From a checkpoint of a small transformer trained on Wikipedia.
Size: 9 layers, width 320, 5 heads of 64, MLP 1280 squared ReLU, vocabulary 16384, 21.6M parameters.
Each number is 128 + 24 x the weight over the matrix's rms, rounded and kept within 0 to 255. Layers, rows and columns count from 0. Numbers have three digits each.

# layer 6 MLP down (transposed), 1280x320, rms 0.073, rows 1253-1279, columns 256-319
116102115142092126149137144100184116122128121108118098121071119152119094154097123135128121178120106165120149142123147146128135155131132098119126129154151089106144125136135143117155118129081134
122110127150126155117117141135153113109127151169140095116121114156078107089119115142154142159109162146144133137115148110097174140108114078137143116119129148059134120158158115167084104113148138
154134145175138168122179102127118114107156157111121217112111079106130159140115093125102142129102073101142136118121134130139118122095116118164079144136157125148153164159134109126121134168099128
121130169147115135123131079166074093121137128134158096146164069112158160126103114161136101146160172135141079111129152151138168145125094147128110147105110145136117141154130093140118125135127109
136125169133096142106120133104136138096161157084101092138116096130165106133136153195094131116119141090162098105137122127096149168143143080085143140135121142135145124135154144117108120092158118
094152134124128142107139068095117137125148136163164147157129114100122136106145101094129119157185147137123098109128108115122136160097127161162103156065159102116133105185126121105117114145118160
105135077118107117165097156097092121149086129091120115149169104143108138170090141143148100143122092181165186136106164169117116160138129134110143142095120105111157144144150100134129150103127136
163130138125152147143094130085169138140122163137097106160103123137098145144109120056113088091119142109105127113087124146101095122102131147102135098110143140124143132091163072171124105119112098
122129152146157141157134163125140093127110127157153175151135139140160122107135152106104162130104126169132130141119180161130126169092164129129124138102132152137161157125135117127109116129156143
127122142116118062149155099136106131153126141141107123160151110157150127162130126116133094116107118145106137136156120123122110153094132130113125128154136095162111158096092117132114121130151114
116165114138107160115101174148127117100142098122149142133146109152164108131127125151136126109132088145154132076171120139173167125141155099072174119094123127077084108103121131146114100154095104
120137121149117101132151119141168145116145110124182074155147138137128146121079112147149081145161115134130116123161121112144147160120174128109181122127127150135087102159096108098136123133124133
139159120128150113138087106128185158074140138165160117102150147085099146132146104119110120139127127136142158115084144145115115134161145131143129079109187093110101098143160131104107148151150116
107133152138097120128102145153120113156096166119133144129129121166090110135136168114152071117119138127157111124129137113131133117146163117166114139124111141111092160162076066111124129144134123
113116162113082129129124104164119114140126125104107153119133113138162118138127150186117108143163179089106064154160116110108138125138078108122129149114141145136106136154158069134165138148124119
131155189115125137104161142151108163146142088074127118168100132127149133128146143115172125182131152166128121134133117098148126163143149124133087129111127126116129119154100138148155046090111131
098103120181077133099105138134137123129139152143104113115119134121115156133125136099100124086143149145113167096145123108117112148134109121144132134122137118145126139174145164137100155057091120
128167158143133142114109132119089145137130128099156097128129176110131101106117109140111156131100093080118107081064142153125152092121134115157170127115133080092162174151150101134092123144129132
103147126120119129097116151120149082113041155155107100118124099122117088125115088125105152138142131124149157120114129127120109123130135127146114139169124146148114118122123143132151110128120123
146137105125122163135128115151153119161106131134126151100107120092171098107115107143112148152136142119175132109152137127103162124094087134116147127159130137093163125126113126114092077121133148
170105101133141122136127121169161128107121124131108119109133173165120138104078180070123121141146156060120177169103092112141160086158119120155157142099113138097123116152117116114171126119117117
119131109104127146058115115124093111120113099166122173121166115148122109120146163120106128135130118130175127112149113121161109096131128100074129123127127083095130116134128112122112093141161125
087139151161137149140136123172152118124142169130099136111119096094124120099110180113098132144169147160146140112110187153128113075172123130130163168147127121127129131111146109128107103087118147
114133125128116146122151144158144187146133096161169106119124123134145145129131101119150141112122143141121093123136093137112142157107130094133131127116119104115132152124157110093162123115126124
154054138108145121083181161125150141128170137165133164150105120108065141083142141132110173134130076123110153175151088130156167119064121152118131129099105183122091110120159113111134145146115155
115100100138119106130128113153134159152160122121128148090157136115117127101162135119139099097141100097140164070112103153146128058126112161120151128087129111181157117108148174114143118077148116
155099123114087133099120098157109169112130117136109094104144096102146173146104147138162150116114157159157101103112118100104110115147168114095201063135144122101095147119135120135128165099074125
# layer 6 MLP up, 1280x320, rms 0.0703, rows 1254-1279, columns 256-319
139123114124138119082115134137195106151138071066174150116144162116131130131157132124096117170132102128111100114170133133101141111119163114102147123143121166165129133092086120125172121141158102
124166135121123095128117128167122134119097125121142142091141125102076108143141110136131121114139145138182132146101147116143125157152111150097180182102127168120132153134141126095103136103125131
154168140115163146129121134098155141127085166064143138140142142147126158136121176128146139111107150143164083150131136141110161130125131162158104114127152100111178135107136096109145141114121135
179146137099122125148138161088125141115133152124093169168149166146135099145098120131121118094126119119157121155146091107115160138150106182154101096150109146125127149144130101161106122120152142
120147098138167110108134121105143100097087090119087180095139143133179054122178117110152099132121146135136126133118141149110101122134117123134143114099139085116151143153135119144131115127138146
108121117122163133110164161079147144140125161107137092114162131138043102146136161145158045094141105107167113089135130131095139090132146145155140075152186110135105137145141153143129149135113090
111123151123090127133107125147147156114143080135111107154166105150165131148118118081137148178138157112106110151109165153128127130119147147105116112114088152117156104149129119105114076077114090
153149101131128102123145114107141174134161136131117132131125119159145159122167110165153129107147101079150153114114084152083160140136125174112094110108127097077110130128160123131128168125147115
090150108169116123136146135155099119123147086098163103101105130123136123133165117129134123153172119116104163140107139122127168138123168153116123093111120103106126111134120121118137131095150186
143129136105104136097086138145129102129128108082138102121119133107120157151144152124169136101081122129102131142138136093161137090143166129130108101172145145115104105095092100136111111149124148
125132077097149132111114119137151145131122145105133149169160102179086130114122163118157097114142117131128116137151128144175138111146137146161114151126073129099164133140111135116092137119128179
134080070092074182145096110177117195105131141138158163095153114131159121145142097140173097094119129141141143147077157136104145104108109128157125068062139161123137036122142097114106159134116126
130092081116114153133147149114130114138126116122154110122101120131099166123129156116129179129146138136077131152108142127127062112138101106159108119136155149152121129135137115161144131120110130
110132081141100131137170118167077159160133160108101139158182126101131142167114073121149115101104137103105086125141170132127150164121142175141088137117110136099134132123098148145089163189099126
194115122155121141131086085130163105147153089112153100154111109139055137166149147128109115133094142138104153114135130092133128156164159139104126168175116134115103108125077098118143140183096172
103107132103057122118124130119105111128133149130129160159139127162117110189189082138121091161161154117138157162109092115139126120161128084144168140158140134143170119138098142087124134095083126
146130096121087108136140140138133133141106156155102137115146088093123115160120145152126155131118080132105115143135135084143121127124119105165099170144108162141132127142106166154125096141104100
131085125168149120123119097125149122127150150098157137115090155132106166129153103119171111122120113160116101101127163160147117169124132099118166157134092150120119131114121129157162182160133132
139116129130106106113135144103131108137081132101169110108104097104110094135171174116123129122126140126151125093082134119135150112132148194161057133156116130120128140114166103103094162117118120
110139116142114128117130078119160141132118153105123102114119158058111093153153097123086149114100102157133088089120110143121111152128104133149146115103158090178118117165131163146112124106210156
108147113104099138148138169124151123175159145102109168171118109122133143113137088133132128139191121112133157167076137123104135112108113133142132158101127102130154116146116107123121121113099123
091092142164104099135110140067144149081099117119122136140133143127119142141117121097131117171115189145147165123113175107133107119176117114136104135109103136159101132078125108127134131141113138
129140138122112081110152084131123065095119156113114170100113151123121122108119153151135128134100118133077107126125149099153099111141125148121124134158118141088094083123147126152107093100177139
109134148148124144102154105151153140132175138123136123121117121159139129150143137152087106167156113122107133148113125144121107133113138154116151128105128136158104167137144139174155164130144134
114101137159108114132128111069095140140147094135099170070138093156110117115154122154121143157128132128120164123142105157079119097131125176130113120116147173084189133130130104128122147080158088
152139154133160142103083139144122126112121116099100135100124125125139113143108144130147129116158148097114111159159115093135134101130150145105101123130132178145146168104160125112142132106096129